python train.py --num_attention_heads=6 --head_dim=64 --qk_norm=false --tie_word_embeddings=false --beta1=0.9 --beta2=0.99 --schedule="wsd" --batch_tokens=32768
Each number is 128 + 32 x the weight over its row's rms, rounded and kept within 0 to 255. Layers, rows and columns count from 0. Numbers have three digits each. The size before them is the row's rms in percent of the matrix's.

# layer 7 attention output, 384x384, rms 0.0299, rows 51-264, columns 256-319
105:156107136136138109148150108165149137146137088070068115130148148101134159118145130191123081103155129118108167151106130092149102126159145151135086159147106120106112113140117105063142101128103108
097:068178155149162110107151096140135170117148108108177117109120129131098116137122089147120155063103091052105090118163133157141088113115117184157155134110044151116147136183046171125153152142101130
106:135108140125153108103105122152145174107167096129121091151130091207092129089115119098140146083125124113093161119124157167127125106072167110143129103151098127120059155152139109112148089151151116
110:091130102152092140166117125139138131100172139119122141199140137152134134147165118108128118109115081144156168117091118142124189109092099093171058128160123102170075108122129121132111087159139116
096:150135141133118108138152098070092167152102106080115128148177160185131103116166161179111109139165161190089150117065122126114111110127050111187142131137115133168134124091180142122103115096105164
101:112167124130168183116181145095099126150117084114149151094161198112150090113134083101129078173160131135103133116117120104127165097174089167136144144115175157106135104137116167119067112135133145
096:102132154117124119121148174128118171126099136142138120142142108137099130138139111069137141174161155117089108153164118125097185122180174161132149106156161119139131155112112141102097135098057097
095:124148091147095157132155107126103155153113108104160087070107133154118183121122129067081141163102171119143084115163122143153160112078174144148122109114079113094109166141116130147126127083133117
103:161127152144113134117096152159093113139077079110113111166106128105098134109171183182146101183160148146116094080189122077141099151161128144104111063149168142101102130097060127179122118094200139
097:106077109152154118100130090164150138141085105083077072119104142114130130148098082098117170142134185160114127147112139109144133136109151120162108106147100098140100111134177166129173141095144127
112:100155137152080129151136154150129152121067191129167096170133169181095186108128035135217115121090131145127110107137129137128104164131143143141174176145120175073090098112127145057131163139114122
103:115094115072137142114099124147147140104133168140132095139172114108122152125149090097152153120105131097102152115129153133119130138111177083108170123146132137159081183157159091129182088116181090
108:102113157081180134132109103128123091201076115144128098093118136157130109127086173091168136111146150118074152105101122115147143100119087120144103173120166076128135140138119109122136173166110149
088:142097125165166147101136194138160104120117203184107166123129123133100153148031054136131097124174120172118183116133088104095143184144114181147143131157149146147146123142145152126126166107144120
100:171065124099144132101176078150171161094128132127076137104097145126105142115075126141203099077130169107093091140139182148154099121080098125145145162117127145108100160127147063114143175086163109
100:129126134122127153147150135146118163102106138188182172132138102112113120161115129126131149142120136095103145141170118088104142152128152121098147117195146134133100119188154124129051130113124120
095:140139116148131154148195127095106113106167133105110146201094143071103089139127137146108178153156095110161130105166173186148075119135135095142142120103109121123130120118129173099098147134122154
093:101105112125113096166078119145120188186116129128121112122144091155160133113145120118117100146115120156141146131114130150128123139130127152096164099177185157150121100093131132163122182143105088
098:109155158108147093139140163125167062120131180160136107070186119100168125132152103090176132163117133102116104092142160154141129131149110121113140132116172099084135131133081093107091105127096181
093:088133110153143151139177107177090120080167104106087146126072137141120159132111084171071138148170147116148182203123144120170130088139148114152089101119133072077105058144139116110112121095142173
088:110052121117127108110083073102145136109168127096069118158126120116134066124177072180113149188073157130180163159075152133078074162081152131164118135150101114141133129096151113124127166139175170
091:131119072085082126158113098147143128103116134158112122142156155156167122161090090103112113131076057143138081131142146127129127132099121128165095099166153159089120151172163096124126162126156098
091:121103136095132117133121158078146163085123114160135092126116101149163082105127157129138130092118087122089150071066134129129137105097122097121166088117139091084146134109127084123084131127128142
097:076146070108147168146138177131116154117135087092134072188103166157101160131174152102139121146068122128134115083107132062137091119177151123140099127105143089042121144129112142175124115099110186
097:107084133189154109079151112134155079150128148130115141093161157161149133099121136187170100127146180168111136183117100136123125130134122111133117149076060087155084063119145130097130123121119081
103:109172129115173188081140126177171109143115166152127135159162160130130146184090136055113115094117143164130092159163158154092110086100123158105130141097145171154107100123168142156190122140127104
098:135139154105091133200112179149218148147123216117101138100104147163125164150116126151117158145116156164099144164150156138161096153109149095143121157096102092138137123112140109119213160143081103
101:165175105131156135091119121099085110133112095122142136132134150102193157119112174109115106112153099138127113121177104137113117158088158121088125154176176127121105078141119120131061097120134140
101:127189108129158158122106151075153099184087165102169123124108174133165100126151104091175110137077153152192113133125147162098147126115038105151095140147109162087147134116098186138142192187080190
101:060190147142143144142178119135120143127141154096110165128146134163109148134155152164114154161105156140140165112117166115130119157093153126105143117135113105137154133118171114141155170108121112
106:122134153157133149132100202126136067096091111171181146152133124140144109163088108066095128118164081131134067173134073144126186134140056151079097091141189153154088091129141160181115100088191089
110:173109168104137129114076125054082093174145091148123133094127124159160052173136183134121088159122145142059113126132072108091136152147025159107107135086199123141126134152100134151144106103144158
099:103127079079107135139091126142108116145130133114137106102119131189099179121135143108128117130135093128106108153116121108126132065176129143126152171114094125067135131095084141118108135124160105
095:155131133176154114141116132141130124123150116122115133141137110119161079161139134100087140122166113135117101107113154130153094137122081135151193094091148150149086127100117176123097085150176136
089:224118124144092061148142144135087118164154092161115112127197104149174137102083128139096098158148092148165090084107105086173141109147095126093168077149130165088139089111141125160178082118135144
098:087189139123063116137150117083108142106198104095173156114183125133154144146057112133106121153180095138120149149174110108105141103172137168156118198114118136070159131118133177165137100125114154
097:114112096105180181110164148158104126169108121144122102135098096157057138147130102150123169149170166158128148160159152110117156119145210109077155063148113102127085083082154129122122197109147108
108:161091162088109129105101162104114136133097084086140063164121103116092154135100158162130133147166110097096097080099101114154098155159131116115172150168148192139138170099111144138138112167202116
085:136074141133097106114122096131123150156108108127135113170130107167185169125144146128169112103120111124080183160070183152101086100157151158154093180088107081115133090086113126142139124145123115
096:158135140144090096144116098130119148110141109100135133098128085124084112106130128171168129141176146103124148113105148086164106119115147124105143085120112082115119136113083100099106106071096123
091:149088104142077145156112157082144126137133125111139106175129096198109119087143097083093129126109080119118105141146150106154095110085119178090084171157137163091138132152101146124141163135100119
099:180124077129085157130067145130175170085124147135152075120114134105128138091114108137145128131087095087130073094156126150175123133155132155145107094130119097097115143169106121143172106162129155
096:159147125150124097174188142156144119140145157128124130168158104166159140070179084106143139055099110115113151145081088169118157109074157136132123120113142111114172122102154119152144132108188163
089:081102119086155108129153139093137125176133134151169121055150113153184106143122169118154092143136140172124111123131116121100176145112136127105137166087141105097152128116089133129120144105064130
097:124114114158118169169188170124110112084111146132109118116147145121063145121117133103165179141107165113113111163174103146087125110135166130074138123133201121166115144137123110094138133156104165
087:127153176134136103120062122103179026076098164142143121174136170163128126169130113135114137152164176204122129158072124162127121068059093079126194147126075124160090151129111182094150121125125124
099:155135118105141118100081120091111155109100121143153132107129102108106109100130145121102141167073092129109123107096123113137134176177122128143116135128116146116172152125165136186090103130160085
098:148127137169110089109050108117117107159131121134095145146109118108128121156160150145100146111135151127142147108128137161140152157095120131108147131101124113158128102086187132124133155146087175
090:156188111184079165126164167122176079110147190115146128121090127103113155160123168118075131070071128161175124163160120147130141137114098157140133066100148158110110070113119128069129149164103178
090:140085113171130120102088108106129107148149136144110147105187184089162151123111115157157154132140133138097152147109123091072139133178074121124110143100102138099141161157153106135148111134132109
104:111224119187103146082155181158128108120190108171125164130132148112173082179036139101123122142095066078106112121168104122142140104091074206133128102146137184167090120170062130067126109104094140
097:150149116077187136148143131078152090141111135151132132087105093136142173096125148055118115095082109121089082159208086141111145112122174119098140094119156111182121134140144141115119143120153115
090:110113139141083148162092057120148110180107179104090078144147149125096110165144131138149146101087156166120128170119161131094090153117145104116105125113125104125129123102147112120148155134173110
137:089052068115100148140118071247174113084100149093123086110113163167068215148109098114219203127092167117119117128087139156120077139116164130181163150144069180113039140167177137073159117167108100
098:139033143117095117114091228131158179114170152135114169142153073141166078148142129128083157171177136100179114102133104146142182127135109129112068100134111128106142100164163187145119126093155115
104:133062152185167111079152129077113131119154106140115108114162148117120092138097151129140085162148156139106129144134099108095133112156139158145156091189151157120159120116109115101090124067102110
108:143149129098104153134183162122152110062117140113148111121116144104171152154087143162111086146141069092106092075184143153150096149125097161166148145125165159138132072167091084082138105143124149
098:093104132124113166193153122187183144174085138113100126086157114142079145150084151089141077109217148111124182159109128162108123138139146176163136153141162096114137156118156121140139158126169102
102:108124145097149108125116099129120107163168133065102162140168168104139115089203096164198109141145116097140166102098136115100144102116092072181138220105097143087136099013097149116089136150174176
097:121174086115154111146096143142084144076158151146102098149117085098164073132121117142142119126103093060195155067118158105138153111116105085168097117125126156114087094126114141126135162135157118
090:080136103111107111183133107112141105127193094120143119120113111089079185170070135131130127184159094136140097084153151135146156185169168143093151147154150180105140149120118161103208092169112124
084:134219117176145095139141150163126150137169166136100123132094156086088151138101142130093100121123126122093146085108176083216079161108144137116135128092087095102142196160134110169127120151168072
093:174151081096147104111124158145170153138095174120152181144177142163152099120137108132102102108161108207150125163108080131057136107078111079133141110127121180149138078138124151072130206135088147
095:110079129140124115105186140147100127096135101171114103114099123138183125142084120093151118147173131110080120152120158104162137113147120162151103118117118116107117075132165108151083107100120139
100:153107112124120133138100095122177100086134180112128086132077151109164140108165091131124102120051168116130155167082129146139114131122148151131128129125082091131155114186176161196130169084120113
113:117083115156110171159145116104095136175141122127155093133139156133129118107158079143131117138162127149135142204136117161110099086182138158178102094141134096125133099171122177157105124184114128
097:146105125138061112113108132113139144144100107167091025070087136144154133191100237122094146161120155134116086101147129063093121135148114133044088107150137108095139194106141114088140084092142097
102:109098121148141148127115100119140127072169095118126086184073110131077122100153125137153153137076138113157181103102132127134137096121133102136108157129095139138092124150125137107105117141164096
092:129113194152141115153100135114092083160132068114171151128152102130104166094119172149151135168133158112076146092132087066091153142145100132149129092159105061154167095125129141134123110156187069
106:119136166137097106124171144126152086192098103161135115129124139126130150159105157102150089168162114126132114087153123142156119233144132114121138101132122089114145109090160137142135157082114172
107:128135135156138124101151083152127144154186119088125149144130120118127124119175123164106045085173107109124126161087117188140140143133171137129171159151117161162104116129118140115103141181117109
101:122096108137143118141168105086136123114173172100108136119112143137135150081152077051162121148138168134121119162111140157124087123152106146164108135098126120161165122086136115148106156125120118
101:083137103077093128171134145107160150074148125102114175136117095121113154097161087172134155099140098086155169114047132136120136154046116129147089167122106126114132143158171147155141164132161173
100:094144088132133150128142146126151140127154147115099138171151138144091173112105096110145167115154116089145131098134127124141147140100186120107098151120105110120113133180155144114114143136183085
100:126080141131096132156167160123123128122092142156146149062116117140122114145115087114127129185101132149072081094095108155106100116136124102110145079113114144161159105139167101127199101126129149
104:123166155157115118128092147070119120078146173162178164106166120072148075155137106146148097088118036134095126113141091112106180112073107098119114105093161088162159095140125162120098137127191105
115:098166148100110118124180099154108130123098128072122127130104117156109115110122110147121149112147177132171145147140185152209050125055199127129112124092100128083098127132102108092163148161110180
102:122147156167139115140140083131086128122110122086131187159138114127132140130209144124167094155157134120181131091043149128113165126115109110147108189152120087120172164122108106111087116156180115
101:130129103143147153106164130093073141145146122120164104125105139096168129148081048096126093172115090080081152174171132167154070097150133175090118115162139180158160081174100143164152107177153203
093:095118143116173110104118127083120107103098133122123117167188207133137065116166104125156090134141134141117105196103161121082142076148085131152104134127130131134171144060125104131151136097114137
102:140110109113065161145119137133161197095121143075129117157118138157100155090141157122100182121147146151126107107124152122148118130129174063137117134111113109160114150067161121157138100155154061
100:149086149119147126140105151143101121175121085111080108120095158145079102142099150167078197169170183136169118120134105133152170114197128122145081123108157169128162181121189160204132136088140090
101:145183131106117118137128136173127128091125168129169196114186152083119121125078151122109118129139100158113118143099142120066136148121143131167126067120169144172141104156123129137171138152159154
100:065101062107135174182138111070189162089138118102153127105106172104120147094186086148084105127111129094098150091106147159154129140071143084138149125055119113140167080130167151167142116178104107
093:076155105136111143100161151071120094146156209129145140129117092131110177154085111110131083108068098119114121118193139174127124125141159136120093090123137112115126095126087122119181129181093129
101:162162125107147129164081153153161144130087096105133125113114131120123114110089129155126119133133160153141059104184104113061136123131122136131172138116164136110126200090080090109126147087073136
093:158115154090139133155099109146161092162108119113108139113158130133108150125156176117101140102150139149153118120146176168118133156114141132130142174146067131163124114140130071166190129145089131
100:077155175121140158165144141148143104174135114099115115126051116163096084138075121094120108138113166191149144121100125136113062139149073124116171097128120122098102131090102144130124134134185150
091:100144136123069087150118127128124157163143072200104116101122110152108162088177146109129164138139144125114165108069085069141139114119142108135085126084111122105148176137135172139051112125104105
110:121150151125163114154135075129120105141101095141120159105195153094130059155104193123084095070104092115101131135142101073044191088164043183117133163154154147128135134094084120139104088091157111
127:105132197101093105150231173119097153159172128124068119116142155163030150075147097197113138146067232088142175167125119071071124099199148129136108112090112188068179177082093134119092184067188133
091:103171120133117107111131107081126043151171129185077123098171174098074151148065137129118113096155127203117123134168108094118156109130143135096169224145105158133129133076135099119136141077129100
104:120119149098123128112156097133156145108074157148114119142145114114148111151092095130137104118178143140146135144132116179090164178142062151126143108170092141136123070114127106114139151145143179
096:079125125189123145153146146180150139121098095140130156128107073104098173135152113094076125152133104155137135122136154134162122118117210120127118104140131108129131101124160127142113085148138098
100:116078132117140160091082091121085119119137192147112131096122101127145124112131150115173138116060157106072112132138125084097111053119147091138195120131068123120106125117142045094110163132133120
105:143114147173140129126137150163126115104109151144110118149053113155151104150126128111098085162108156166106179133098150134150136133147102132138168108114148104136108058117102139064083119131116162
097:191161127090074138107140127141141132140131139079088152156133148093138093134123140149163081121136102161191200175126188107160097094124132154131059189123139122104054140071083134110124129122172149
094:112141082126156106190109107117159114039122161094095111164164139099087136171147073070163154086088097099167120093135147182124158108074169145131104117144128161088113153135153111073151103154173123
092:118106143126157114145101133113180086074135124151176104113133070121115082114100169088157104085146119130119115060112122135144122179121104133113177117123180126130099149141138098076130074115056146
102:135048149130152108103140099126193109106069123124098096153112102148104180128147094142167171096129126113181135112118105116167090123104108129155105146117127133132119153195160141060156150116072104
104:095061159089103134114141110096120149158136196140154170115119125204108086082131076216159160180117161143165154098106161146091131142083050128135133114047066123129102096103163125174125200086105187
105:222138125186117169136089132149141111130130123111141136089118126111166111185095141150107174096086151114109147113145095096120118119114093166113093102109119132138094123167109120131114096116131113
096:093051149126143118139127157131103107145115148176149117090113064118155139113086146120101122131083106122099122095164110106119089122189159097115162110167152144079153115136085128121084106110114114
097:149108113203129166124165113151088161181094115117076106144119132181156149105178091106158085138135166104103130194120173104172135085151155105135127095134102119146145067134151145160114120079137126
106:187109116131120110138128150146212188115080143112125088129095067137139118144182110085108210073121174040142160123130127157120086161122167145156088165130113168148133085167113170102164084199118161
125:113057111077129202117143099215170118088127178097113075131099171139117170146112145156221157156102097102124142138072156156151059123089155100181160106138050160100097144167188121095137150126101118
106:052081060123125138126074126180105175081149115144144162142148108149080118133128135076125135122105113089164106095167098152148150162175153177117128139130134111104103118160182066175129128138163097
085:134110143111110176125092108112111143155072098111042088155119140183145111119110151147083153142136171140113140132103140108127180136143140095075135185154068102115117131095168130224124067111113125
110:153144145084188082091133098151139138172132167153100150157161054156146122105080144150094136180171147161099191115120134118140131126099084140135126112144092115166120108127143119132151159200091127
092:098145147148120089131139125087124131111127148139111123069164181130139083132143189138096084140130152062155177127119101076113100139175055107124159144046149074110159115134041162131133119097112171
102:104066077165140128133086135109114105130154147184122087055119131140149113095131125056152146124089174196119116133171111154097081108161163207092133155129184069102105134127172066107094112141093168
100:123166142138134134127142103157127237081115118161180144123076137119106125103113138167115141115071106145125103137146113123147106157120126110123112085130135168108123187146113101136164141122094144
093:116114119088124163151125174182113140131095166150115123100096134138064124143125097103118157115069141098136088070162119108102089159155188087108139072123165122104175169104165116116160138196193172
088:166124133103169103090177089121120137162154102104119120122154153143196136125122142130119079117156135143095106147120127165099140149105137074094104101157117131133157110072124078112125173131124114
101:105144128129161172104116187146157147122093138122118155131111128092108103123091160142090145121129097158125106143151162102179102165126124125117153093112143110154117120102175087146161139109148147
097:149200133132137145144080165162145124105106151131145109095118133091140102124121130159134106114141097105165151127104146134150113086137125134155136130130167121144176149113090116096149095118105106
090:158136099055132139163113095135134104104171085109131071141096152201107140101171156105163119145149107097106152092094139127191106096103092082113172162120113184094117120100124140124071113135084132
100:163078192121092150098089127106170099173109175101086132104089102146187120175134147194102114140101151144160183190130139111097090178136100138131081177110087093172108120141103103097141141180081088
090:116171150136111131126109169060128099063101128171228096094108066113146153145132118096103192152106152148090059093181115120137104128090110054095166035137135122184095152147096131148101099082119147
092:147140148093128169124134129127149153066132184189159186086119128066121115145126110100141174086139100154148140140183121130136140164120125139095117147143114149105052091147103124148131134090119141
112:132104128163123146115139131107123154129174135122104107167118054137125146131080126094093127101134138069087134104170170136150136112100198148126134141193107129086085132155138123087096116157130108
103:173143163125081107151106081135144169115120120136128140161137069151162142126088102149171181128139124157142144169158134164105178186116135105173125083217117147131137139096196117068111118109111144
099:088157130119092144132152132116130088141137198141079184171123178107095150131121127133173146112104161150156156129159125105123129097096104112117130186097152081067115104065181119112143165132154123
098:156131092137156158168125142142137117113104135113129107109057109156156125097158142094113150176109126093156082097132116140180085128166173090121162120127124142117149134163133142134184115165096179
091:153105074166170134103130144114087105095186099154112119140108123116131112126119124129092194150129152153143083116117137117163098162203126102087130130120133133152155152152171150177139131147156109
090:149157131173112131189128149150120131091171158134100153149120154135128122097097159143133157128117113154149078072143132156118171153116100069129141146090097130089169159129152081147134099074103112
103:145150094151127106076151094087119161093167154146095096159137189112142124171159087172106101145123122169119125097101143163110103151146082149125136084125139189118132130151073173082151171093100163
093:137104149130109099118128136132150089170174062104136178169168171184136114138147191159095129130188093137169169117067093081131127173114055158105104131116129149131084116106111184178061118083217154
090:165139119130097141120177122114158145139096099121126114154114154125107127164095094124125131159143099141120131154142131120121141164075118111085145109156197156151157148141124075131126166105124125
097:116106077114031108097090134150112170102130111087156114212146141161139111127159125131110166148141096147227083103101109105147101151116126121145050123146099119107134167148111202164095102173161104
090:122075117183121100122105117102167124107143124148128166114105137064188119107122145126129098092111140112115121088146154083143081162097131152114138143167100100111109158195150146065145112166110058
093:115114124130169142110152137136127157143123086147121133134144117083130127144114104066136136131124113111129124152131124093129171095107128100135159071166107100102126128094146084097104119085160156
098:144107129190140064099144115111150166172126133141105165126089100194114116110144149149116181131162177137180154133141161056119175167133188158120066123136102096113156201154171110135095170119150110
089:167069101138147096109117117160112168197144084139097141136078059145130122098076156148126125121149198097134149144132115155145119139133166157142160108157136098136058138166153139133096134090160180
090:170103168084106128178108090119160164123098150102106134134097143129119106154141163168148097107123154128148170149101160131115090103095110151152141160085123131156121212143180089102124128150108111
102:137142130147114165165132126121139133098092117126140102134159139162167127125158132113132136115172103163108070150117161112182167131157144108148131100180141154154122059124145139104131135148063103
109:124117183140104092123113180091118143070141083137141139155126111145105114131164111121121151129141164113175126082148167146157148105116214106085141022128069084105134137123114144106146128147085146
094:161135164181079114106110141077079164116133129132166169145114091125137142132170098121138129140107128142128106178148192138111107107075149155142149124160131121122120136129123159050083130132157101
098:092164191122143054211104127179147107170146126134128215144128135113092151111143152127120108114182085122150162149101126145097118197086149073131168149168164089162144149098119087162088111187097054
100:137171093166137141061117197106093155097161149177181138129093097087130120130170137169048152154114090103152107079147126101160107144126178183087120115135133143141130158228116105136139136127139141
096:131132156141124158138150189115178184160120100111143090044041108163135157121102144103105146114093075092085103130194135148141132130141139158127123115150107139113175131132147127102148100114072119
117:174143126099149132118148133114194139084143159118137070147115145176147113123159082127148141120095123110136131150135085152118105167171144145146150112148076205099138075164088180109133171132072193
093:074151137154155100180136133107112116118096117180134142103149117147159161107153112119101136111075069139120104121183108118112138174133165119102138137158167143098148120099147139125135124139124066
107:100083143128119135187116143125115140177136169162100129093110091165131115128116154178085119102159151146145125155123146118155111127123097080130120108047133072167131133135100108132163166154137112
093:160138127151154123101138142072115081149153112156125139122142125152151134136120090132136126105130182145121146122151095150090141149113136169140146164110114148147122093116103168121146189136157153
099:113192165090132133128176187129058150157119133150075162139135188148072136091137068137149169084144173098164160128144125138105148081191138122199070149080128094065207129050100131137117134072134198
105:094182055135107193128149146209118137115161151120136157156145132091146166152149063120156149169117134103103144120128152152142132128132193169120089090109138116139082152162143165139143123100151140
087:107126101121109103155172064129106165145178102114107133181149097143116147089112137104116110079114122150127118135189118189105105132180186142088170116187133155129145143101144095113128133157104122
096:105124079191131136133127137156113107087141104078117135093130125113120171135116109091116076161103132140117116104078087147145087142106109156116065107141114120146090108105144147109147143151108121
086:170174161131128141133168133116078099120122174161186150137166080092124080149128158149129113118082081138118161069121142105133093171065090139119067143123138131127109109159146122104114141095216129
084:056165063165184235135174153183068054129212097111155126188113126167112106113064151093205087167162094170124121100118176161169118127075148192092149129128167078154131055122142114170112138147208186
102:181170087089142118082123084141157125160138099124116117113110168165119103175128114132139092124121183135117112159112103055083113078131063111163118127170119172170091094148088146101122125137114159
094:116126107152134099091141053120114152146155131163144138122090104113162114111130111153173114131110157122136136125117104152109169120113146080165152047112065157090189073082106125122087180097134165
097:129107143128123104081083050132158108127159119090091129093144135149100099107122126191109105124188135162159149146107133126147108116133116078113155170117125115162120130120138102123131116147103134
097:145207190149157067121140097093157127122089081107116147131122163100118044153132134149113169100102060117138130130110182094096097156110087093148195102140162218142155165082064113147103160134138137
104:151135181164166130136126125175107133102091131181141167133108065105166115174120132109131103128138112126100115143107137174099154061093098117122182076138200148171129100143094099114148163098149101
094:171063108163118089163122160151103138090138139150168118143117083130150149168105160060169103171109154138135099112120078125123167163106130141107133016135132141139100131134120105127078129142179115
084:083093122084106146131164155183135126112120117112148098133131159124133119212061186141122108088152136164132135168117135127180118150162125145108073134145134092191127115142135158132136148175179108
099:193180140118159149129112154080160078173133108126146135077137191086156100185076153163120087129102143158092113126210125044098137142171100123107111133074133138144075127153075132174158106121120145
097:162114143085171108134162120157123168141096132096107126133095169133121149136175119137072134091153143119109149104111145128190121108139134131158081141129138087152073144092120137179115077096144131
102:039130116122151144093209150177129238149110089116108071120160126126103175109138061136137174110126176072114154156127160141184110045161189127232124093085110136107207146150185165197126136169140131
104:110145125103171116120089119100088084160100121123144117106086142118141103042106157145152085102107123150103113137125135086101145102099131083119082138074126111114059151084120098133118051133154094
101:104164112120229115096098120097099115154082141132137133067128155120106108080139163087120123124082110113146101074149115150101142102143126139134149133112139145095179141136100071114174118090131143
104:123115167114160111153073113092147091187144098172146137119120134131156145065118145173145111106113159136123087169134147155103146200146133096097111102092131126177116125118090095150133131142125114
099:162087149135178107129154176137115130092158129133129128190111112110192080137131163158111070142165105129118170158090128125108139091112131131128127081132135126145140121084111173123130130101144120
099:224142103165143105061141122129081134133110135134132094139171109170104118135150118138118158147140123158081144113137103101132111089167145161147150133151119159161079203107123139128118158135110134
104:177122122162129083088098129061098080113093099139104143117165157125125115157138117121075100128134158070123106090125108111100153144150099135133125098127144117186119186136074139137077127138168137
109:126146099201125129110154092107144060147110150110154148092141149131107171118092105163108096129132131168179130181140119172126080138146094146119104151076094150192124103115145168068150141144160143
087:111150131134093147102079130119128128166158084086070131165142109142160120103125104142103107150173109105129174131132140105151143110126080131119127189122127132115119126087088147140138099168104105
094:175083114126099142130101141102091149174138127136087136181099093133097114149124108165129120129113167114134114151117105107161145116148159095117112119149107168065106087103150118138119133112146135
099:089181079126139150141088140137113087129119165153177079131139086134146145166094087066117101141102127133086091138162060138113123048140141134116152130159154179108129071151148142119173095170104144
098:108125154138125111176125149157093166168099106139139146176099126138118088122087178127118136136137123066153158084162102095110120126145112158150066119101151077108138096200138123133117157140190143
102:148129171105108147108138110122082115172117152160177174159086109106121097139117099171157109194103179151143141138154091128076153157115118139133161137092121167142163111152134101147120209055090137
092:149126094175071184179115128160117137148075088155112148162155096117152155135130140082084086114139120117095094172137081127127088141141127207054115138176168136137151127138215120151130075126122103
108:152125158097118097097113128129108141198115100122133159098167086133197122088142141139095066172148075143162094169122162100108161120096111095148052101139123083166121109167110115117146096151153092
101:140111083170118155048135145092145120084162109129127118140067151139125130117125122156114125140128167142154099141162107168136110143118135123106123077174096185158057094135089156148155169106113150
131:170146179128166119092073210070064102160128099165149148089108118088188013145073153114069073135166114165083105094202125086069164072106047167071106122120164147133147121108039086154102089051135144
090:146090158117118111152132096119100191206108092089143135144125149138159131086122165146094119165134114114151139150096093056123149134150111081145094143202151136080130171120124130170062137148138064
099:104105108146119125131131096175147134092204089148170125158138077131143157126128093094130145137141111134062121114126108126126129106122164100132149096147122156153139148166112146128104081176149171
106:133130125131142150164098122115138082118157161143148109084164126117146161126110127174166073113159110154125127123131119149143169132117132080150144116105140158126113096105113126150130143124141123
098:160149104110111135161159181103115125110111187207156161174111089166136140107123085121154105099112061103135111139130105214134133133140124131088179047151216168129111126087160144113147183160152142
100:132140095107143138139144078183114149156146163112152084165148127138132107134148126116091176139135184114136187110072140083188148095112092111131122091101101107157124117123085112181131148089132120
105:126138131077143161101128086117127147167065117086126106138093117135127089112164165154122137136119142100156114124160159140162068098101104144115122128145077145109104151135166090122169150119089093
097:120166099065065149172111149085167178135107135131129095189095088149126149122074112135089141103148122129131128082147096173112160131156121129107091102150135173122139143148187220148163125149121081
100:174132114118175116141102096097135134127128046103084140179119143153131130126131182133107118142150091088102128081105096117119176123159105126152136176168133174161113126149052089172091110147129125
108:119150116119091109102071147142136052154113131138092123105127137122165102113058146168139154135104141137127135075137108152095120137224097114121142135095198120132129101107138096098114078108135181
100:161108178098185105099156110099140107163117117126097131112174132088125145114139137132131124174148143102079165138121121090121153111076116158116091123162166102173105135120152120162092135116110103
105:119137059130094117125108161077091194065167082070183084119142135119130131120180115104133176142122093130159070076116137126192107105170164146123157104113138139119118108146079193124066106180116203
089:117078093108101086111105118119116128171094133065124078097076158132066134105091182113138125163092120146140068118134089108129121141159157106105152125113174114060145209130121099106154128109211125
096:085091162110140139170160116150093114160116055155171127140099165188145153116102122069152115151090162119123103083087126152109123129142076085114116125186086105070134162131121090140088135131081193
087:138061124113128166105115088112107137101118102111104133108134144089151150161146121113185183114171165106062172165110097166131111122170109124186126190199098129150180174126132145146101104074144114
092:127127132137110145131143086067163107145129114121129140080110136075148147128177135174074104152144112176120130120095192144128081189105135163108134078139097092189097143079132103091081196117112075
088:079152160124103148192139138085118121084148172170129115101121082101148093102149141157115176142081093124153133118153143110203107102136167145115128108087155122149154132100081104086155109171102155
093:196141160141097115122133096141182131139152139166146105143137084089031148163144129137087118127186137128074143148147109139150122128131141160122146156118128154173118143132092163117190123190121180
102:127062130125113097147157090180150186122134068102129072164134094148115167127088131089135159153139132029088102111110111134166096153126198096149092156144113125082136145124115095076163088173132065
101:155152119121130156148138170150114097159166122123152116117134168135147114117109166158150143098121138136190099164147127177142136101174155116137122112087158101122149107126138179166158142135153137
096:083127138122094109099168132133097148160105118146113148126170133110138146080147146131157128122095173156156163144136119127109093111134103122168137152105121137084148155085105140107101126085126191
092:095158090119125186109090165163079139088148126076113119188110111154130112126124124138138142157116157139183107084122112104185129105195189146073155133096152121067107100105138120103082117164101127
104:107123119169111116126136106134076097133136177147129136123124170156086149150135101151168123159115170159112167130085104165044123124150121114182142180131080147113143112064133107147108128101135121
095:197137154128146145072109123114134136122113066144134141173094161148133117168158127123141143116140129101110157159139139103094106128095171132076133116085089120177086132131122187155115099117151129
099:182123093113095133103197136116117169114150050102131121186174168135115094138129122123091168177139121156161121153163126113187090078168120142107066182132085157122134150147108195119118092153170153
096:122063133128147131156093089130106125075132105117140164123169128121127152134203096154145195127173067128131136087107167176138167107068146129124128103156104087117075098114093137116098112135155116
101:085136135158130148127129108119166164067089139147133167103130161104145148127125131138146161066094127074086092170150124191071129140072170154122112203142096156097160159143108108064108106055067083
101:156178152103135071149180126145125077175146153147103156099117125101127138117126163100113111116139126146168173143081144131144163087097132070159152118138143152124133108112138124130075132147127125
104:075130118163168124132128155136172092121162160140117150162130119081149115128094115135099159163099102137124159098137141148117114117099091126167127139140109157147106140142129108102164109223122125
098:108117109129151170179111113153123204149143085130143136124178167100135163108132052142120103148086103083088105120121115155135168121170175129141128109143095153146127120156165149159106120126114087
096:135161109112154108119098146142111111112107098114108109128118113125173091167105129069108125175092094091187110056058125133176168085089063140149078131134101158081135137129132172087069123128151135
109:129155191100144121142121136172136114125098179091100113112115108143142123160094143159119100125122190079175184114069150110163089116082094102129137162105161133150100087138074120064127111111114200
103:149140129105154126162152132165158133137105097143122187093194126094126149082127110128098151134155158111127116120176075104102108118115149106160118195120107153197118115187134097156115127118100120
083:140145137174095112065130123146079182137116075125087172127159138079097149158157155198126194169098168107114125128141184028140120174086165136082139093129146089176161180157145126113085124095163125
097:127132101127117115118103105180152170124133132158141140095045173128154170107139112116109101093069133154128141156164128164179069121127172128157144080121109136127124146153159102117125084107155064
101:155119112092150147159176138149109184135138130081097101132084136127120156072144118130160096166115136082053126134074188143139074127087138092126129124106103122098136114109118097159162092087110141
105:114118102183124106087131123137065144139124041091143104131114186165184119086186118115113064141170123118130089151084073135103173110152125113129069145140126136078121103123104156147061071063103164
098:108138135105136135148113132128154133101139138095172165103088115171147148111097156119122123122167163124119106109080108113147149171127158125120158116109129077095158127116177108143151119106116126